config = dict(
    hidden_size=256,
    vocab_size=8192,
    norm='rmsnorm',
    qk_norm=False,
    attn_scale=0.125,
    bias='none',
    parallel_block=False,
    init='orth',
    init_std_o=0.0,
    init_std_down=0.0,
    beta2=0.95,
    lr_head=0.00938,
    max_grad_norm=1.0,
    max_seq_len=768,
    train_tokens=633100000,
)
Each number is 500 + 25 x the weight over its row's rms, rounded and kept within 0 to 999. Layers, rows and columns count from 0. Numbers have three digits each. The size before them is the row's rms in percent of the matrix's.

# layer 3 attention output, 256x256, rms 0.0582, rows 160-255, columns 0-63
097:548483517446584516498509540517426527493463445502550515522491442494510471525533453508515522472533508505517444531522510566482489506506512492504517480468480492472531482492484520511522466508543508
092:500478498488519493545526531500460478458488480487534457521511527510481489479490495502502481481471468498513494485531489500520468508498501507508470477503497488534454494523491476487487511480521528
103:483537482496498456530454518511510466502519468526529487490522532512495496505497542525551480461497514502486479447509489520492475477527489486487527485491531503524518544526481429487475524489514552
095:547474519455525523516539506489493515473523483535509507517475501490502503570506493497499547510523527535501524513424504537493477454531477468514507510499510517496497507490494486511536496470505542
095:473500496493547537512493497534537499555547494491468523503534499524519448484509503482495522538499500528533515517455505465483469470488511567503562515466505475518539440491492457453562511489485484
101:536539486454478535514526467492481523482502490492516492477503519523503487477479474477501522523532511506510494491495501455483479530524546516481477498490482512548444477514496466502520487519463525
089:496545476472470521494532525504507504475478517480477489490485497482501500510505460530493515513490534453499480508477506528457501521511482493516484539543469468534495514473518501508513529482524493
097:500456511492509543495552495485492537482489495502474512508501509490525484487492494485463489531525476554502500506498493433479477491531527536489500509492488456507517509499510449495545473520475483
095:541501491437542499478474542496502539489481508529493442478515537506495520467509507525513514542461474523523485486545556500511566461489478515496492514463517487516497515493505481488493507545522513
102:514487486495505496509496497487505506487501481485501499460476514461501500490500457492485512525476456519515492550516487471551532492476475533507501498497533523539472505507530476557496467523472446
105:481451498471553539521480459514497534504507437537474475473478469489516479535513480455474511543489478530503500538503467432493475476535499525509489506490485506536499502482524470516507500506513500
102:492466515467528510537468553542497511511475493514479467483510470511540505514510496498499479536508531514522512507510507463478495443510543499477535464471471514560483518518466477474545510529504476
083:501517501499493476498540529464501464502547481499522559538513493501516473525496472506502524455540547473447532495471495522447471504519466522465488480489488527527499506469510527516462512438523545
095:467538460510516497504478510530489472506528484475486494496529462544504468509490557527533485479465475502488487493521442516543491482519536541506530521473507512481482512492486478465505474510514512
099:573438474491500513511527479480502501510515497524553478509522494491519533500502486512490547466483495514527500538473512465509499516486468497522457471528456486491531493504474454517476489506514515
097:469532477473513460494478523528474454495496453500534519459489528507450555491510508488513496557534512466514489479472530514445496498490527487458518510486530501585471480496504539471521518512494562
129:450485463505485462501475530511506502482509479473531476460517505488487498448480500505520512536487491534454515538494496496485511478479518500482542496520507498536504491537511494460486481506517475
093:500497507508445557515532507516502474530478495484544493512506498499465518525520500505508520505486517493482476554472512505496502516504489482504515474498489516493493495530504531528462509499456468
115:496482485514512489478439548498535512498475501509489489510553508493517503514493491459517504526471477483525532442485510471508498437452497523503532466528513495482490516486511507528490514468503511
101:505486537488520504488482531508494480515489514498547488495481473496525487460490479509511473513460522499483437479537510477496501520500530510509536535521514464526521476513471442501488511513478492
102:461503516481517462533467495497510488502457420509537471452513518546460518417519466467533444530505500507504510500529516486479513527492528497489537453539513523535494457480510514478505503518553525
092:462499521504496454511477509517529494523518523468459555467525507517492512488516484504553461464481510502508498462541465509499472514470493461492507482468527524465531546519477503487513526529518445
100:490521481511478499510478476467533512519491477460439479504515521455535485527492480485500489484497509442513557553492491470492538484485455519506511510514508541507478467492491487494469503483524487
103:521463502498478511487535487470541494479494518521516549466477562451543511529520482453475547484534489519497545530444490455484501489500505523523521539508518529550477501524512523545508514466471488
093:465465521499505523540533537468491482468483488498521493486477492478510469520532473501471486441507508506497521529506475547544502488509493502544544508521478548500482506499490461492484480469554459
109:540512472452477503513526495497462529483499506507540503580496510486442527549495524526502525535498523501497533495491546488516482539516482450516465492523474490485522498479498487504501509501537555
109:555564478482488505508490514494464515528512484499519501538512554465522531476559506506529526503521494476527473521491532500503496523504458523480487512482520510516470463475475536498512493545485533
100:495477512459476528546512479546490555509522513500480514563510485561510495487490565526494453548494491505509522529510508438487485460582574507514489512477512503518489472500475484469482505527507509
101:491490538517528475493472505462541502515485486533476499449513507491524554428498503473506465507535475469487526488503496531512489450457494464509490464518533491473515454504513469510500488525476500
107:487493444529522469522519481497494490490459520464499512496487493521473524509488495492492506487538514467515525523483509497487489529519492497459505495498499478491480496493529550520475505484509526
096:479567529496497471499481434488519503511503514507485540533470500509529490478520551502523494529524546549457553486492487495465531495485570510523561539501465517533477472527465527483539512528499503
104:495468497450505486520517470491528522516464477500525478488466508498506524493522517520478487513517496497493526503469480475469485471487532477508507513504505509519485483497510498473525495516517478
090:471542455518488477476473491494485506500517505513467487463524554489464490480490519530502457564485487508484492488520480521501537514508490509463449500507476478502505528510526467489518495521522499
097:510503511459496512431527519548477509463495497497567510481498445513484550483489503515499500493513527480488466485503546522508471545508532495505530503519513471503483457496545527486492484513466554
093:498468514519540476480498540496486485456510473501493496509464531452516467472501484487501495496483523509521528513501510530514521482472502540504518529489505511514509480523503482483511481484494495
100:562507478520534498489468486452519522531516486492470452520523561445547485492488468487476510503484479516526487499520518480547495512476439524504481508482515521490482486486539500547543488537475473
097:487533453488502473510495523538481492504536464499548496493539498477508519464474482511529470519452484498511458501537482535485539491483476503497501495452498515517533531497503472505507480536495508
097:499522524485455520498516474523438501470545478532508504488504496490481516512510480524499512524496488488493454528524479493525524509526482522521506478477475507537526486533507441474468496527517508
095:456476515477491493532504480537505528493501485484484484466517427544525488506510522502495489515512519466512536469468469509464505494541547478496500464528536467509453519503505454492503537496545513
082:474482500473485508505536513537512488477525488491508523519492522494485468508530547501502496466520497505513506485491454480489486516512511524508523543462500508552509495503466464496491471488503502
102:509482515468510437484523531520523509463491471511492530525518494534476510519526533479478508524509539495498546433443513496480518473502482469439539484500524468534483482495509521494527494481530553
108:491508473505470535500483464471507495528494523458501480518497486495493486487495485502497501524456503553513521525510555451493524519484512521511503494517515499506493470467483509500501510502449473
097:484485499499496490534505487520491506509500494478482490532523499560502483479502501497494503503492469480498523488481483455461475524511514492496509490483486498520482485530494519501459531477527522
107:541483519461528498487496485485519519527477478528487515457458508473499476527528475471488496531482501498525536516512532483530502472476491507528524497507466477506500491506525481500527490526523485
092:467520488502498473508493485523494521474516504489488525517494505500485527497489514494516476516538496517500492493515512513516499484495545495479523520485526533465487507503515537470522489496495500
092:509501500503458518498513451513496506510479496505525509466518512510482493500464498477477502504523465488492505492507526514535516502507503512461491509487487462475469516459557547474514508535467476
098:513471489519464533442490491491473469475499529512504504491518491468491524511497457476500510538507522444484488484497524484495477506507495470469515472530458470482517480507544487528429519502511523
096:495533489507538493528468545521559474531502498477487508542508496527511517539511517486515517496523505465508481483499482505528486450469487495519512522476533543466508527479493517507497491485491539
106:487529498485501522479414463472512473537515510498501468457492480497490499507519489535500507517506490479500491513527509477541492456504490516572481496521542527481506498491500464489469504511507513
105:514484544486519498485494530507504493480524470527497505498500481494551510496509493481449548489552494520499493487463527485496517451488520486487511513442545444535488506535514499514520497470487515
093:530478514469525489486467497516499521507494459527494489488523484440514497567514475546494522503449492529487494487474506475536540507447479501536499528467526512522511551519479462530498513508501489
088:475498499510496488493518558527504476531535497451516503541481465517518511470485519500515462479449493497492503514521527530551495498457486483514535466476480503446531507539547501469561500474516497
106:473506509524526471529491505452511484512525473498470519483505515483548490477505476503513485469528497473495528521492479459497459482488477480518520481500497546502538486500498476515486469496488508
101:478504495494471525474483468520527469515515496537498508531509452499493550517457538540531460512516536545475478487529464494522495406511543532543489528451510564477502541515521429454495503528425530
092:468471478513507496534517462529510506489462464460481497494491463528493510491490554501463505481522450509511513521491464466472538499505525542522456519477486464506502535504502531479481455491492504
109:535474519456518531485478491528488522502466470550520448414471446482473530564482482464484547543514515537498509505477497484526513500538527459497497499450487482467487550500572535506490497556470463
104:497466510472530515499497546518512507481493480519517490513465451469510511491508488498447473503462509515475465482510449526463467478529515502507510522491484502499506526513528482543521518522501504
096:492511491510468507491502500474483499507515523537514515483504482464529498495482485511465512510466507545480516508466486464462514478476477480498487475508489489547514489509498457526489493511507495
104:489493502510478469530499497533511533496510504476496490488487520510512494467503500490535445513493505466489526492486458500447499484526483491461483486541513520484485483478518504505496491505489554
117:511488537499526558527528551537426543453506496491496481539497476554512482482498509473474506518489480495555440493526506500504499549569535509485455498508484434495471490479452484518511510505497510
099:485506466493503496529500480488484466482466508482514510511514513498474497500492501520525498480513545512482475493498537507495508504504540496491497523518485493515484487512481480483496492480497521
101:515491503519482435450535499462550484476478464494498523513482506460521496525531496484451502468469467519485536445497467533501543484454476471501516508517523534535464541493486489550530505443505490
099:553507547407461541512522483503497507533474502479521545485456474482480480540522515519485523524528536500468497511489455531455449461504527474527517520521522524484490479506520494532514503516508492
091:529515495453479496529510485492509484548508475502538526492543498497484497512519513508546499542492505508500474498522506468496503525466490489464519492515471509493507469464432517512484499547465507
107:483506514496483455483475517513481475496525494494477493497470466504518486491502487480513499497500511490475506469503475497497527517483489500475515525505526475535492466500499470503496528502489498
112:559476456460478480501485518482457502472474517491532513514486507431508487553513473507510548543485536519472523502479515511495547466489480505471536505482497533530491514483488504511492531503524470
090:524529498473476480518486487531503509511509476492497520544457487507467531545507522493496501478495500500507478495481499511501508459472486470508492524506479547491454522495503480493492502499516522
093:513535501446509519494488497500489504538496507492520516515494481497476543520527522518519479545503562524524466537497534477500457500526504498493515477469495538473494490505512518485537501529496518
098:457488479528483473507498498544486497486515516460550478497519526476472514472470499502500481509465461507511498531517527481511513510476517504522499519471505526514506471516476536472500494490467482
110:531477484499500505490501552489542505479554542460496535481500500470533489489483483490480539492525530509520528506454541513502532498481473486540494500488546480507500495509498480508524542485479464
107:441504512501500512473497481538494477528539494502502545444512505482477497441478476488529464548519493528518456517582518550481508519466552504465519524474519513487552490480488523469520513539445451
102:523486495427490520534459502510546535475465445477517478393491484507483526510517509477491492502500486471470525504456420461495486512551473487515524482509518451511458546492518454550511499522495504
095:580485497426521487515484493455534521497533469463546459509497514498468470497515484515485513476512504521468530467500536496524511518524491488532495447507503496493526456510471492558484473539509559
104:540486448484502540502520512526544531489517576475469451521510504535500505529470524521487503543517520486558515500471514517516475517570534511501456547508524474456488459489527491477527511515500509
105:459507527521511486504504484488514508484486530508499518502526503529501490492493505484446479494504475517508515489486524534529518481493541480473524502514456469476492509515504502471542540465517449
088:537492467485515494513492511482498527503514485502477484533508478478474534533464460497504524515499504523516511520486495501526477497486497514514468512446468535481490532527492522506519485528493466
096:533527474494523485509519471441504488518517507505494550522502472506490466529494531496537487473483533506475516461533465467512497504499485503503484457498487531489522521512503478522497499454482533
096:486543491516511518489501535504492471478526500514503511513465512507503501480513481495470533513495499501525495517480513487432514526450525493469496497457439503561501525533501543509507472501557453
092:493501494505508508453463488479562495539475513469497491492492467502492534470506481498495480485442502492490510533499515508516518475452507493521519528512518511474475529481502496518499516504511433
091:496443548502487509512523527538527499469525479457470480500526412568498509493506501480491526469495468473494503536481459491475483499527522493496505504507465471499501494510499511501469502467548479
091:459501541513526457496469483498536468521486522524445516470488486534540465488488460475463507521479516505514524459495499456485484467458522496490537492483491491510503509509500480503523520485518463
102:409509510546487486515496512529505480535534475514515517505481530517504535453499543503518451491507491533500479517546513516503502498476527484511491548486553536497523490506507538450488525492480486
095:508539535495539482494500506514471513499475535507510529503505544507463495534505488466520480508500510490527466483566535547555495508484528497461549512472480551465510523508524573463534496517482506
112:587501485434512528493474529474519531569532507503527439501506515493497485513506536511512499502486503526520504502517514501560494476487474523552506481480510511470497486470516468508526478572501484
089:436526528498531474460514549558523450496479497494501533523483452507493559473507504509531500492488549512490478472495511484470519520443516478499515483487499526509519490518511545506513523477478541
099:495473501491474540555489500540524497507492511511503469489516478527480486515456505530490490527507558527505495489471524501482500457555480512494498479504507519462519502482492497469493485504491515
099:482504498526483464528511521500470490464521504481502531562476518499492481503504500500493496464475507497517503498484511504486508511487477500514518503465494502533511502518491510483479503447527472
097:531489511469526459519486503511536523477476496510500489459526496480531486477483516538503470510509487504490512447533480519528506514478502485481511536504519500482500520488500493497538496557504501
081:515491484503488513488539524509499491492505473508473463507489522501474482476512521509474530501499484491487480523473504523469495567505486511504487477462493458543482486494541521504493507507526453
126:482526464474510527456437515510436517498526488497516489505533527491443460501517484485555485525499485493500439513564518537558486516535492523510500497501526486481514518515517483501505511534507549
096:449514498536472491488521475482528485512470526451487497456490482517506521486488480482467493484483514496495503535463468499460538515514484502470530522500527499562439498482471485514499512445523451
097:502467508496496477525477526527481522502529475504489477526520500489503483498505490475477476495466476514476495496529497501541521514492468534480531483461483492534505513479475457482531542492487486
103:545517485478523502497491471479507515487477527508480505516488510487510507531516487524463485527477520494510502464503520516511512475501515473511504531534521490490503481503460483517505513515510500
092:503505538538496494478491523476482506495492492492477476515487492514530500454510445493486478485493467481519484536545511510488507535499497504503509504520509480525512494485500501520478490496508469
095:498476507483517482531494533535468520486481491556524537526464486505416503545549538517527495510522528489488523495497491474513497500489483509461500462481511549525485491512459512485472489507541560
101:469526495516478482483509517506486447486516529481488497533474474511503475481475502510479482523506538506459501458484477521471483489505513484462498513493494444497504499515519473483516486459454520